{
  "d_model": 224,
  "n_kv_head": 5,
  "d_mlp": 768,
  "activation": "swiglu",
  "positions": "rope",
  "rope_fraction": 1.0,
  "attn_scale": 0.175,
  "bias": "none",
  "init_std_qkv": 0.045,
  "weight_decay": 0.31,
  "grad_clip": 2.0,
  "schedule": "wsd",
  "decay_fraction": 0.591,
  "doc_mask": true,
  "steps": 8241
}
Each number is 200 + 30 x the weight over its row's rms, rounded and kept within 0 to 999. Layers, rows and columns count from 0. The size before them is the row's rms in percent of the matrix's.

# up: layer 6 MLP up, 768x224, rms 0.0893, rows 62-101, columns 0-55
# down: layer 6 MLP down (transposed), 768x224, rms 0.0888, rows 62-101, columns 0-55
# gate: layer 6 MLP gate, 768x224, rms 0.0884, rows 63-102, columns 0-55
up62,095,189,211,207,231,182,258,256,180,217,226,208,162,187,233,231,216,202,179,193,189,172,250,187,199,223,211,168,202,238,207,259,158,177,150,200,233,155,252,210,182,207,209,221,210,189,172,206,209,210,231,195,207,240,242,226,183
down62,094,218,230,222,282,195,192,203,177,189,162,209,197,194,189,233,174,283,177,205,171,176,230,178,216,199,199,211,260,214,186,208,170,237,245,180,243,136,195,212,140,181,142,213,210,143,207,169,228,178,200,187,195,253,227,207,185
gate63,104,189,165,209,172,210,150,249,174,222,173,139,252,200,184,187,225,217,219,207,151,177,187,98,209,198,149,235,174,201,185,196,209,259,172,247,195,179,228,240,160,197,153,246,187,193,221,205,162,152,192,202,202,195,174,155,201
up63,102,216,240,167,197,172,201,239,204,196,171,209,212,203,195,209,213,187,170,233,288,191,184,279,198,202,160,172,185,194,117,212,182,235,180,169,197,191,241,256,193,194,208,235,184,168,205,200,168,247,193,201,151,204,222,205,257
down63,098,205,212,146,228,203,168,116,152,214,216,211,211,183,168,226,172,246,115,223,157,179,230,169,237,230,209,213,184,217,201,198,213,210,143,225,211,166,179,216,167,256,130,178,161,185,233,157,203,227,244,232,203,179,211,171,184
gate64,097,182,212,213,171,168,237,191,188,236,183,227,181,193,201,181,221,185,190,253,118,164,194,164,200,138,159,252,213,190,186,164,200,244,161,174,182,189,186,201,212,216,227,178,186,208,182,219,210,211,217,182,187,171,189,204,189
up64,102,158,224,234,226,190,189,220,188,190,214,162,168,162,197,248,159,222,152,198,203,220,193,165,180,162,231,237,205,225,261,208,189,255,140,242,170,220,144,215,210,156,214,200,197,188,200,177,169,195,238,180,190,219,162,155,155
down64,099,221,186,176,194,243,235,193,189,142,196,171,183,227,308,192,214,172,143,189,185,218,189,218,192,249,184,247,175,224,267,199,160,220,191,252,199,194,183,129,165,236,209,180,215,165,211,131,229,229,145,183,250,197,215,221,186
gate65,099,200,196,274,233,140,243,204,208,207,230,171,160,209,210,224,200,259,133,195,211,224,247,209,210,185,179,173,215,246,225,249,190,168,177,216,194,200,194,210,132,237,208,211,191,165,209,204,150,175,177,248,227,197,203,241,207
up65,096,172,199,213,235,203,209,211,205,203,221,203,161,139,198,196,227,266,218,230,206,169,170,226,160,164,204,244,162,161,204,186,212,235,206,267,212,195,170,203,192,217,214,217,232,261,215,214,197,225,214,215,168,182,201,187,215
down65,096,216,208,218,230,196,168,223,249,226,204,184,184,133,208,205,180,170,189,231,212,218,229,127,201,173,227,181,194,216,218,171,201,241,172,199,271,204,229,183,198,197,184,267,159,218,166,210,148,166,184,212,120,181,183,158,221
gate66,099,123,171,191,199,193,179,226,179,208,195,178,193,209,189,161,214,172,182,202,130,231,227,232,176,204,238,217,225,203,231,240,164,206,216,216,155,238,204,217,163,148,177,211,209,237,223,271,232,216,256,159,204,182,230,228,203
up66,101,154,229,149,243,175,250,230,255,276,209,182,159,228,244,112,247,236,224,179,155,159,238,180,213,196,215,207,224,248,204,205,195,236,197,216,157,211,175,148,195,113,216,185,202,241,239,177,183,195,252,170,214,194,236,222,222
down66,101,204,244,242,204,210,229,233,256,224,188,176,187,165,213,242,181,161,195,166,119,226,202,221,240,169,229,199,218,213,230,215,204,185,209,204,120,187,180,177,204,186,191,210,152,279,191,196,197,179,186,172,193,223,190,183,214
gate67,104,218,186,210,205,201,210,230,177,248,249,174,188,195,200,139,153,188,145,176,153,212,172,214,141,193,151,167,228,170,197,247,212,181,174,154,182,161,167,195,167,278,174,162,179,209,195,204,171,169,210,220,252,199,160,170,215
up67,105,173,220,197,161,233,218,231,149,225,205,201,192,193,166,156,212,209,180,225,130,152,164,229,184,218,214,222,263,185,198,235,258,229,219,191,184,173,191,217,195,190,169,236,141,205,175,198,214,229,213,223,220,167,191,231,163
down67,101,256,190,172,232,231,222,207,195,198,138,198,182,166,219,258,243,183,180,185,191,247,180,205,214,216,215,170,239,199,230,200,141,228,208,192,257,189,216,195,221,169,194,167,194,186,223,165,211,170,188,155,210,188,171,153,200
gate68,098,151,219,213,156,221,206,201,190,110,194,187,140,159,176,197,236,214,199,194,176,205,205,167,222,243,203,184,176,238,224,173,185,210,205,207,175,210,173,256,210,200,228,163,204,182,198,212,194,175,240,204,255,143,208,187,191
up68,098,162,147,197,219,230,173,187,208,186,145,253,218,233,211,131,172,194,211,218,174,210,231,139,180,183,233,203,159,156,217,193,222,209,205,245,197,172,171,244,220,210,152,226,205,222,163,206,191,203,204,159,246,174,219,158,190
down68,098,151,190,183,163,140,200,174,208,198,190,184,179,232,224,183,230,235,181,236,179,164,233,238,198,277,133,166,208,156,188,181,164,198,223,232,169,193,224,203,199,172,213,180,182,249,239,163,160,240,169,251,220,175,172,251,229
gate69,106,206,207,195,220,226,197,217,184,197,181,191,201,204,164,205,218,215,222,231,182,174,207,218,192,146,146,193,136,225,202,204,129,209,128,237,185,199,211,211,214,188,124,190,247,227,183,197,179,203,176,271,172,98,217,220,157
up69,103,196,226,216,171,173,217,185,217,185,230,182,201,250,199,169,214,167,229,224,182,206,214,171,225,181,209,192,152,230,219,165,239,209,262,182,176,162,189,159,216,161,234,159,191,221,220,225,161,197,195,182,265,244,191,205,200
down69,101,188,228,171,189,193,232,158,178,204,186,226,208,202,129,221,195,245,278,171,201,200,171,236,202,207,172,236,137,208,209,166,202,263,172,196,247,240,172,237,238,212,234,190,217,199,209,177,190,201,179,226,177,160,191,190,200
gate70,101,197,214,239,204,180,206,164,224,211,159,222,233,165,215,208,190,209,264,182,213,172,259,220,178,211,172,219,264,204,206,258,243,168,227,126,255,171,197,191,183,149,187,226,213,205,189,235,232,260,205,249,174,180,221,224,168
up70,105,173,260,231,204,239,240,176,209,198,247,222,189,204,200,226,198,248,179,188,175,233,181,225,214,214,246,275,136,164,278,188,168,129,221,210,210,150,280,235,246,189,146,235,259,237,158,215,229,198,190,193,214,192,183,189,224
down70,104,218,203,139,180,196,217,197,230,205,220,282,188,178,223,242,255,178,186,207,179,177,197,221,224,198,230,236,160,164,211,208,196,141,256,230,161,203,191,193,176,223,185,220,221,137,206,138,204,202,190,173,176,200,183,203,162
gate71,098,214,209,171,231,235,145,245,195,187,160,183,213,179,207,194,216,142,167,151,202,196,217,167,251,207,156,178,176,211,173,212,229,209,221,204,163,218,181,173,201,153,209,241,234,198,146,215,185,228,187,193,163,172,223,161,200
up71,103,202,209,158,199,193,201,209,206,156,205,131,230,198,184,181,203,269,140,156,210,222,180,230,173,233,220,207,231,153,212,239,246,242,258,175,191,184,292,175,265,207,258,224,179,177,185,216,206,167,195,181,239,205,192,226,230
down71,105,185,195,218,239,199,200,184,235,181,160,192,249,224,272,205,196,219,171,189,197,218,216,214,224,221,138,182,197,188,191,213,191,175,220,162,157,186,186,221,203,203,178,224,157,266,202,213,211,255,186,215,211,170,205,209,240
gate72,103,207,215,203,201,168,209,163,194,197,184,192,193,231,169,172,234,217,201,191,158,189,251,220,215,164,153,180,198,213,243,249,214,146,220,237,143,201,256,220,206,205,157,242,209,216,177,197,170,222,229,236,188,210,152,235,149
up72,104,156,208,172,163,233,237,213,259,200,220,237,171,180,194,174,204,212,214,266,162,213,177,254,243,222,167,190,184,171,180,179,147,210,241,166,185,165,226,237,198,249,203,205,221,243,224,223,226,219,213,236,168,147,193,241,231
down72,100,172,204,173,160,197,203,214,206,219,221,230,219,164,189,207,221,139,186,194,218,204,219,240,200,245,173,174,184,169,231,129,198,118,228,191,231,220,218,226,172,220,196,214,222,197,171,265,213,247,151,221,183,210,167,139,211
gate73,095,202,202,166,232,228,181,220,164,162,201,199,241,198,168,223,181,247,256,161,139,197,198,200,190,178,191,193,215,225,312,250,230,211,246,217,188,223,187,204,199,179,244,204,261,227,224,222,216,191,151,239,221,150,185,167,171
up73,093,145,198,202,204,194,216,215,215,133,209,116,175,234,198,192,153,224,202,159,203,212,227,224,232,208,202,220,228,185,192,241,145,175,249,154,187,217,240,165,215,198,190,175,160,205,235,205,172,176,182,206,232,206,241,291,154
down73,093,252,230,189,248,195,215,245,187,239,147,226,227,160,209,206,186,190,216,206,159,147,175,147,163,221,142,191,220,258,143,184,180,196,199,218,200,234,214,201,169,210,216,218,141,210,194,236,183,190,230,208,209,209,188,197,236
gate74,108,169,243,237,181,191,186,180,191,194,237,195,210,207,164,198,177,176,223,232,177,206,221,176,268,219,197,228,178,198,208,196,139,207,212,268,166,209,216,182,251,197,168,192,225,161,204,243,228,164,175,188,182,205,194,203,201
up74,107,240,216,284,129,241,231,188,132,214,169,163,223,196,157,201,230,188,190,158,189,174,160,199,219,242,110,175,222,207,227,181,173,205,213,167,223,226,163,178,269,216,162,181,178,175,240,211,185,182,222,170,178,194,150,204,190
down74,105,221,202,186,174,258,225,199,140,219,229,206,267,180,155,176,243,183,179,197,196,191,130,213,251,151,216,213,218,184,187,174,162,206,196,178,214,168,145,169,217,230,163,238,202,230,177,205,184,173,195,164,215,184,179,156,156
gate75,095,178,199,180,204,158,125,191,186,164,217,202,177,179,181,201,206,190,256,149,205,233,214,183,224,207,181,218,194,164,217,184,169,174,215,239,203,228,200,233,204,116,227,165,264,220,193,210,231,237,215,253,173,196,197,146,198
up75,093,201,241,209,243,237,228,212,216,256,238,189,161,219,196,213,202,222,190,209,248,200,212,192,180,189,198,225,265,244,223,212,226,223,261,209,215,251,187,229,216,183,132,168,228,166,152,199,204,178,183,233,209,186,242,131,106
down75,094,224,180,134,176,229,241,236,189,169,161,170,219,169,192,226,164,243,228,181,213,224,198,167,228,225,234,225,200,193,181,221,169,232,226,181,177,221,253,201,211,192,214,184,200,280,243,230,255,235,209,183,250,222,209,219,208
gate76,106,195,218,225,192,210,173,205,178,199,166,232,170,173,190,188,177,141,228,254,207,207,202,192,195,216,223,250,174,217,240,205,223,220,240,279,171,185,225,269,132,182,161,232,238,208,186,219,210,180,171,234,190,221,184,212,194
up76,100,222,274,211,184,154,204,239,209,260,181,143,174,170,196,210,202,114,188,236,216,190,173,206,183,230,167,186,229,235,167,234,196,212,181,185,144,238,190,194,220,204,205,209,208,172,217,196,188,248,174,188,112,201,222,275,223
down76,097,170,262,155,179,171,199,225,186,224,147,161,158,224,239,205,172,187,191,207,200,165,165,186,177,155,188,270,197,200,233,199,176,209,191,189,172,210,237,200,172,225,204,176,177,154,197,208,169,252,157,140,252,213,232,219,246
gate77,093,212,282,232,145,201,247,216,188,164,192,178,190,222,164,182,220,192,229,236,223,211,229,180,202,181,186,251,194,200,220,140,195,150,211,243,177,263,174,204,170,165,187,176,205,218,210,225,190,129,165,188,201,150,222,172,203
up77,100,230,234,188,191,147,146,185,188,140,172,198,216,200,235,270,182,204,181,244,276,219,206,207,179,214,232,200,217,175,231,185,163,186,253,205,197,221,178,244,195,214,161,155,140,187,188,166,226,177,195,155,188,252,262,157,228
down77,097,192,171,181,192,186,163,185,191,227,220,184,200,198,233,211,192,193,215,182,180,242,212,191,206,154,246,223,204,188,166,229,229,191,197,199,172,216,205,193,164,232,190,232,171,47,220,120,213,216,230,181,211,162,172,185,231
gate78,105,191,210,190,236,200,196,221,204,212,191,184,190,199,246,166,243,175,153,221,241,196,177,183,235,151,154,218,229,175,197,181,193,234,163,199,163,185,260,229,185,164,164,151,227,162,195,209,210,209,230,241,174,178,153,170,220
up78,108,246,176,237,230,238,193,205,238,186,231,196,117,133,197,185,220,163,219,248,170,196,193,205,193,141,205,176,213,217,196,204,211,216,224,217,211,187,219,215,202,230,231,243,209,154,149,220,209,171,201,203,281,185,219,206,185
down78,103,213,231,181,211,200,182,228,183,182,229,172,175,225,191,227,222,194,180,208,206,150,195,193,251,186,218,221,240,182,153,196,243,235,200,193,185,185,177,245,234,196,217,149,233,243,148,244,212,201,234,204,196,187,184,162,206
gate79,105,214,185,188,181,191,279,217,215,184,239,226,211,225,205,244,200,215,204,201,159,241,181,200,192,267,188,218,201,216,198,194,229,226,222,199,189,248,172,210,210,193,225,164,198,194,206,225,225,161,157,233,195,196,153,158,199
up79,106,239,208,190,197,176,187,240,209,184,219,176,168,197,187,169,215,235,192,203,206,212,199,213,174,161,222,223,261,152,233,208,171,194,189,228,210,215,167,124,157,183,188,201,213,188,149,216,178,164,213,216,244,234,205,190,190
down79,097,188,209,214,207,170,142,204,198,173,182,212,215,188,236,234,228,171,232,231,203,202,204,171,221,218,207,245,223,176,189,201,232,153,175,200,185,166,180,169,218,255,214,239,242,184,205,204,214,223,203,176,239,254,175,158,197
gate80,102,248,216,225,172,183,214,210,214,228,166,204,199,191,182,177,225,193,196,196,146,192,204,148,176,237,209,231,190,174,206,185,191,200,202,174,188,229,241,225,181,214,208,175,190,288,197,241,229,204,215,176,212,174,212,204,153
up80,107,214,181,243,242,175,205,209,190,246,192,255,230,194,201,167,155,160,164,182,191,221,182,183,252,211,239,208,249,217,156,208,201,168,242,204,174,209,233,196,187,197,197,148,252,205,186,186,198,235,248,189,176,175,223,195,171
down80,100,182,198,175,235,206,204,216,172,247,203,192,194,226,194,209,195,169,189,220,219,191,208,214,184,178,218,174,203,198,192,216,174,191,222,203,199,188,173,153,207,184,213,205,213,286,248,245,219,231,196,185,205,209,192,198,189
gate81,100,230,237,234,235,233,186,150,242,199,194,234,289,197,229,232,226,178,222,212,211,208,220,267,205,202,168,207,234,198,200,250,186,197,184,204,180,240,165,236,199,275,156,180,195,162,199,238,245,195,167,241,169,240,168,195,169
up81,098,158,231,229,194,238,213,250,232,181,188,192,225,259,156,202,186,168,233,183,202,161,199,205,249,216,172,182,205,200,181,209,158,217,203,146,184,178,190,202,222,216,178,216,203,233,178,177,247,200,247,179,236,194,129,220,246
down81,107,163,188,220,237,188,181,193,244,227,176,217,202,217,200,241,223,151,203,227,209,245,187,194,209,168,222,222,163,177,221,214,179,245,214,242,185,223,183,192,189,241,233,189,184,73,209,228,218,161,185,211,243,182,208,191,201
gate82,098,212,174,239,198,223,241,221,219,215,144,198,231,202,222,151,164,217,190,213,202,186,268,225,172,167,154,202,171,164,190,166,231,209,178,227,218,200,145,230,138,207,175,185,248,212,215,224,234,185,200,208,188,189,142,178,182
up82,096,205,196,180,158,229,234,201,178,186,194,181,269,203,185,191,226,211,157,212,220,118,147,200,190,254,196,201,139,247,152,189,210,196,212,151,189,221,252,165,166,204,236,197,252,185,192,215,209,221,188,204,204,190,206,235,215
down82,096,204,174,196,259,179,218,258,166,178,209,200,166,173,200,216,220,181,210,203,207,219,142,196,208,166,171,215,189,199,196,201,218,187,210,230,150,215,244,221,169,262,167,178,177,144,177,188,171,213,268,242,228,181,255,245,223
gate83,101,195,194,179,187,174,200,209,215,193,165,252,175,212,175,170,213,242,185,250,223,242,200,214,164,238,230,198,210,142,227,224,164,217,200,258,183,172,224,202,211,175,193,241,226,197,186,261,145,171,276,228,252,171,215,148,89
up83,101,182,161,174,197,235,127,226,206,252,117,147,205,170,165,221,176,160,167,206,172,278,186,165,260,172,176,192,214,256,223,205,160,223,257,240,175,205,216,189,190,192,212,200,213,214,187,197,227,250,151,206,145,195,230,241,204
down83,102,219,202,206,219,200,217,162,188,184,182,199,191,204,149,156,235,200,217,220,220,235,240,223,225,139,188,172,249,261,194,226,212,175,189,204,210,207,220,153,179,114,186,208,163,107,236,138,174,223,132,208,228,219,207,215,167
gate84,099,249,217,221,176,203,213,149,243,164,207,211,231,182,190,124,250,200,208,200,183,217,180,220,208,237,184,204,215,194,190,209,232,176,231,219,221,160,241,228,206,186,172,202,187,238,222,227,208,252,232,215,165,171,246,151,232
up84,094,180,202,227,194,138,249,230,235,238,222,162,156,161,197,238,177,203,248,227,194,158,267,238,183,232,195,266,168,196,191,206,208,161,248,219,194,141,148,217,219,194,181,180,208,211,203,202,206,263,165,189,199,191,177,231,191
down84,095,211,214,204,265,200,180,197,186,196,202,190,261,276,223,191,188,183,213,177,243,214,132,183,240,264,199,205,220,179,224,196,159,229,118,222,197,203,178,229,226,179,195,260,211,243,186,197,223,177,215,199,197,149,172,160,201
gate85,100,177,136,236,217,209,237,263,246,242,174,205,240,220,158,202,203,191,184,242,193,196,214,165,226,197,152,156,160,228,189,179,194,218,197,201,205,222,198,159,138,145,199,230,190,207,196,231,146,175,225,195,177,179,250,187,233
up85,094,152,180,200,217,264,214,181,159,204,195,161,185,219,244,200,170,221,180,209,250,176,176,171,236,175,262,252,188,200,180,214,189,214,241,173,204,200,236,212,153,257,181,225,162,172,170,163,238,206,151,222,218,174,209,245,205
down85,093,250,197,163,165,182,194,192,190,190,199,191,189,182,204,229,190,236,214,155,172,194,226,187,211,251,223,193,257,200,215,224,229,175,228,193,194,173,187,199,204,280,208,185,207,125,212,118,258,234,181,219,207,232,190,185,184
gate86,106,180,193,250,178,157,263,238,200,203,179,196,211,214,158,180,222,217,172,176,154,210,206,183,201,156,176,203,217,174,215,165,258,232,237,195,220,186,165,204,194,193,228,249,162,251,230,253,185,198,225,204,171,175,208,258,208
up86,110,230,216,175,245,195,131,209,181,145,250,157,179,210,220,231,207,202,188,211,195,204,209,225,217,235,216,221,201,180,188,156,216,178,229,170,162,180,231,188,244,237,213,151,186,214,147,226,230,148,229,235,181,184,160,252,185
down86,107,231,191,138,211,214,174,245,233,234,203,176,178,215,188,208,217,219,154,215,209,190,238,212,192,182,260,176,199,185,194,154,233,212,199,213,173,151,218,172,208,166,238,147,171,210,127,175,218,203,186,209,169,295,210,213,156
gate87,101,151,136,219,205,156,192,223,264,183,139,164,207,138,180,227,239,191,176,203,188,195,248,166,209,221,172,226,142,202,224,222,241,159,187,246,216,180,192,212,108,202,199,212,192,204,229,210,175,219,205,206,214,167,218,204,202
up87,099,194,257,144,235,204,197,199,187,206,173,177,190,173,201,232,245,225,210,208,170,206,192,154,290,173,141,165,269,225,142,187,207,200,235,224,240,160,191,227,211,196,122,218,211,190,236,196,194,232,214,214,172,183,166,159,203
down87,096,200,213,248,177,159,227,239,233,213,122,196,226,230,207,203,172,236,180,202,162,141,235,186,207,221,212,185,217,202,201,167,253,213,227,184,211,273,196,206,215,173,202,190,175,154,203,146,222,229,188,172,184,228,223,219,172
gate88,100,164,142,167,195,197,197,210,212,163,214,253,176,159,186,106,196,141,214,180,154,195,220,186,224,247,199,207,229,158,194,232,110,186,174,188,191,238,191,260,221,214,216,169,253,199,188,205,226,179,189,195,193,129,191,185,243
up88,105,162,244,199,246,255,183,198,187,196,267,193,191,243,191,214,232,200,203,194,158,176,168,202,197,224,215,213,175,192,186,199,191,166,254,211,255,268,214,243,206,225,134,178,169,198,170,191,170,211,216,206,221,210,188,207,154
down88,106,183,169,158,192,204,233,162,208,134,191,227,180,183,247,205,138,220,178,216,235,201,235,172,163,171,164,209,257,177,167,195,248,223,246,152,223,188,202,216,233,206,209,240,270,276,190,232,188,208,173,127,171,197,172,206,167
gate89,096,221,190,198,224,202,189,157,159,283,222,189,144,224,246,166,282,195,202,182,147,200,239,250,172,158,195,200,169,218,168,260,240,213,174,259,223,237,244,178,194,160,138,150,200,191,205,208,205,225,209,185,271,192,167,158,199
up89,095,234,161,215,215,189,199,218,181,258,211,208,201,185,193,208,223,218,204,285,189,151,203,175,208,227,189,228,160,211,193,245,197,171,173,142,206,214,160,165,207,191,185,164,216,204,257,167,215,203,194,218,219,160,128,195,170
down89,095,253,230,211,208,211,230,184,189,214,215,237,193,170,146,176,200,203,145,257,182,217,195,203,159,185,187,201,171,192,183,196,163,184,190,182,182,244,219,183,165,199,164,227,214,310,219,196,170,240,140,157,224,179,172,192,193
gate90,102,164,227,185,181,188,201,205,159,190,210,202,222,219,176,249,222,246,188,213,192,200,235,168,205,157,160,205,189,200,171,208,205,156,170,234,159,236,239,209,164,165,220,186,223,237,225,241,155,214,226,237,171,140,256,221,221
up90,102,215,213,234,204,213,261,154,231,173,204,191,205,221,155,150,214,184,237,225,208,133,202,217,199,211,244,173,165,151,159,176,168,172,191,234,220,177,257,168,216,241,222,222,189,187,174,184,165,161,201,243,260,221,225,187,180
down90,105,250,240,255,181,175,195,200,198,167,192,146,197,190,218,159,240,165,235,173,137,248,175,182,155,186,142,182,172,167,195,199,138,186,193,187,220,175,209,167,181,216,223,235,223,304,236,210,188,259,287,205,216,199,165,233,203
gate91,091,188,223,186,232,173,233,211,191,149,223,222,222,245,192,196,212,143,202,179,203,172,229,199,201,199,143,122,194,175,182,193,228,197,218,222,255,199,284,216,159,211,182,193,219,155,207,216,179,157,232,246,215,193,153,199,203
up91,094,192,220,163,178,167,125,133,210,179,220,211,237,199,205,201,255,191,179,231,202,153,210,180,227,215,143,182,219,239,199,212,106,208,185,159,168,219,188,177,164,145,212,226,206,191,182,208,215,169,192,184,173,193,236,246,146
down91,092,213,202,197,196,226,183,214,139,192,195,204,226,169,227,175,217,190,152,163,183,179,218,206,169,201,216,203,182,234,171,162,238,196,202,214,195,253,173,171,218,195,186,210,229,202,155,135,250,254,258,206,198,208,204,207,178
gate92,108,237,213,181,232,169,193,218,213,241,180,218,202,189,196,206,224,170,164,195,193,247,198,179,154,132,177,191,166,202,166,249,178,180,186,261,212,156,238,232,185,205,202,180,183,259,287,236,127,192,164,202,187,161,200,188,266
up92,105,161,180,211,185,191,138,148,184,271,148,206,196,252,216,178,176,206,180,202,160,211,171,232,177,188,202,203,226,181,141,176,234,182,193,129,154,206,230,206,245,196,192,200,171,145,211,207,197,209,179,200,262,200,196,195,263
down92,103,208,238,191,205,226,188,201,204,163,219,259,211,176,204,187,178,245,190,183,211,211,227,182,263,244,218,233,224,177,216,221,280,182,229,227,247,237,153,157,162,165,206,236,218,173,138,162,289,198,249,201,222,193,186,173,188
gate93,094,213,213,177,201,240,175,205,229,237,228,204,205,203,230,167,235,220,181,211,189,243,204,219,247,188,170,207,195,186,214,280,198,225,217,234,200,151,208,187,176,212,181,154,209,257,205,221,241,211,205,185,235,232,202,158,195
up93,098,173,244,205,198,214,181,308,165,245,207,161,131,248,237,202,164,250,238,180,187,225,184,186,187,221,189,206,191,209,228,236,169,213,241,189,202,213,184,208,187,184,197,241,213,172,199,199,231,171,206,177,187,203,194,184,219
down93,096,194,214,184,206,193,216,192,233,183,237,199,269,218,168,165,119,169,231,156,196,194,166,175,254,177,188,174,225,197,228,173,164,208,214,199,246,211,209,174,155,201,218,193,210,235,191,203,211,204,232,201,141,224,226,204,199
gate94,099,234,252,204,157,204,196,185,181,227,198,254,224,219,208,184,168,212,217,207,260,193,171,211,267,212,198,184,192,211,224,173,196,214,206,200,224,210,197,241,213,187,214,181,204,188,222,243,202,247,210,214,180,206,187,256,238
up94,099,236,233,220,160,211,212,186,146,195,153,264,190,230,209,246,236,141,161,190,186,170,206,206,220,209,235,202,216,196,231,146,198,180,263,160,152,142,133,219,219,183,156,156,173,164,246,190,219,176,176,220,205,143,207,234,233
down94,099,146,194,167,233,175,179,216,252,205,214,259,217,148,167,193,206,182,162,227,230,159,173,233,206,196,238,219,167,193,205,186,215,194,176,202,166,138,173,214,186,188,160,207,169,160,218,204,188,175,197,231,188,173,191,162,237
gate95,104,164,240,185,178,237,239,225,220,168,172,175,216,230,148,216,241,206,209,232,218,185,217,204,179,194,171,211,181,189,160,140,169,184,161,204,169,205,177,194,192,173,265,195,232,191,201,216,195,183,258,255,193,153,225,226,210
up95,107,162,197,186,179,153,240,143,168,211,234,220,234,227,191,189,212,198,175,201,143,128,153,182,174,226,217,207,236,174,170,231,193,179,229,188,180,227,213,143,173,143,188,190,209,209,206,208,181,168,204,159,194,222,189,250,160
down95,105,234,188,214,189,179,174,220,133,225,198,155,175,220,169,194,206,174,151,184,251,138,161,198,197,208,219,229,187,183,146,191,195,219,189,171,201,204,182,191,188,157,259,137,205,243,175,235,163,227,160,221,179,170,171,237,252
gate96,100,178,199,199,214,223,215,221,246,161,217,203,175,141,186,184,266,235,212,202,199,153,210,203,195,216,217,205,217,218,180,221,283,190,237,200,198,221,181,177,186,231,295,176,197,229,229,221,202,199,227,130,148,154,176,213,241
up96,102,180,194,214,201,237,151,245,159,235,206,189,245,190,208,167,195,229,177,199,165,229,196,189,197,193,183,220,210,254,202,184,196,161,182,250,199,156,138,188,211,206,186,261,218,199,179,203,172,218,220,190,203,208,286,226,221
down96,102,269,164,215,208,196,245,226,224,200,211,226,172,223,211,167,204,218,148,185,170,191,196,206,245,171,238,218,202,252,238,225,206,151,233,214,167,167,172,181,193,177,202,196,212,162,211,189,174,196,190,208,183,226,212,180,222
gate97,104,210,167,213,228,231,189,195,216,187,125,209,227,244,197,163,182,192,214,193,153,150,179,191,166,193,155,214,207,223,141,220,202,233,210,184,195,145,206,212,194,100,227,162,141,209,171,191,197,185,169,180,166,161,198,233,226
up97,099,210,170,202,184,153,211,222,117,228,220,209,163,188,191,184,209,197,208,203,200,207,217,164,222,165,215,194,215,164,225,244,256,164,230,215,215,239,236,197,134,176,161,168,192,161,231,229,182,178,201,220,225,249,223,225,143
down97,100,186,210,198,232,176,199,211,194,190,195,211,184,196,151,172,203,201,179,178,186,211,171,206,193,140,226,212,152,198,202,224,231,253,183,209,171,247,189,200,165,177,228,219,240,263,239,244,184,195,217,195,185,183,194,180,183
gate98,107,156,190,190,198,262,172,213,211,253,207,232,170,244,200,164,248,206,229,195,141,209,216,204,215,228,137,198,186,242,237,259,213,198,139,246,227,200,177,188,152,172,156,190,183,207,232,193,223,192,182,231,208,158,200,168,147
up98,106,175,211,200,165,211,183,249,216,184,177,179,220,231,208,259,182,198,229,164,123,189,179,195,200,203,224,231,220,236,209,177,235,181,162,237,168,203,192,207,231,205,201,229,184,215,156,204,191,223,221,197,209,236,213,184,168
down98,100,136,189,224,204,199,159,195,229,199,200,190,138,241,262,202,202,163,233,241,154,219,235,157,230,184,172,192,140,231,196,251,244,214,182,193,167,228,182,171,155,240,153,186,158,137,260,122,212,198,176,214,213,183,192,200,164
gate99,098,181,175,191,153,203,170,217,169,154,155,179,230,262,137,254,232,229,249,217,176,174,244,216,223,191,148,261,200,220,169,199,231,201,150,183,186,217,237,185,188,210,204,220,176,199,226,213,194,174,202,165,198,213,136,221,204
up99,095,204,190,210,198,194,285,204,204,178,253,204,247,207,238,172,162,233,148,181,194,240,204,179,245,188,195,187,246,143,229,208,280,247,174,207,259,228,155,185,205,213,189,195,187,191,182,193,182,163,210,208,179,259,224,245,213
down99,102,249,180,224,202,219,193,187,242,208,185,185,204,183,257,201,185,195,179,175,208,229,199,170,156,220,246,155,205,201,241,189,203,187,239,229,202,209,198,146,224,217,238,244,191,65,211,201,201,132,201,204,214,193,250,177,217
gate100,100,180,199,231,147,158,215,192,158,214,185,207,191,223,175,208,181,197,233,245,225,244,186,201,174,223,214,246,153,198,204,168,213,238,171,269,198,236,157,226,222,208,242,185,191,204,172,196,222,192,216,223,184,157,170,208,205
up100,096,232,166,236,138,209,199,222,185,142,239,191,191,206,168,201,213,246,182,232,216,216,260,190,254,202,166,209,200,223,210,213,154,135,187,202,163,260,213,232,196,191,187,199,183,179,236,213,185,192,232,257,203,202,222,175,260
down100,097,170,182,224,193,166,216,203,219,182,189,190,215,153,211,211,158,196,183,164,217,209,192,219,187,205,211,204,177,212,171,199,228,277,213,211,198,200,213,179,207,213,143,217,109,262,189,245,155,189,199,219,164,189,198,170,203
gate101,101,205,203,148,175,233,175,235,194,218,172,251,200,255,228,199,207,213,189,180,173,172,205,231,196,218,211,201,235,165,225,262,230,215,200,195,189,171,212,207,152,218,199,172,209,214,232,201,222,213,246,211,188,202,121,261,226
up101,098,179,172,200,211,117,229,156,190,121,183,198,184,224,212,192,211,214,179,142,190,154,176,156,276,190,212,221,221,196,234,206,166,180,229,246,204,179,250,216,196,205,202,174,247,169,275,193,206,176,176,192,182,184,195,191,141
down101,100,215,144,176,179,196,177,185,159,171,173,212,169,231,264,198,163,185,186,147,189,175,143,207,191,275,129,223,178,119,250,110,192,161,221,210,162,181,225,186,113,257,250,228,223,293,206,186,199,194,219,220,169,218,166,186,220
gate102,097,200,237,168,224,247,168,157,185,192,213,168,189,190,172,187,266,181,170,203,190,182,239,195,219,205,156,246,183,218,172,191,162,141,187,246,197,224,229,223,122,219,156,187,166,153,188,200,246,213,139,250,205,231,205,141,186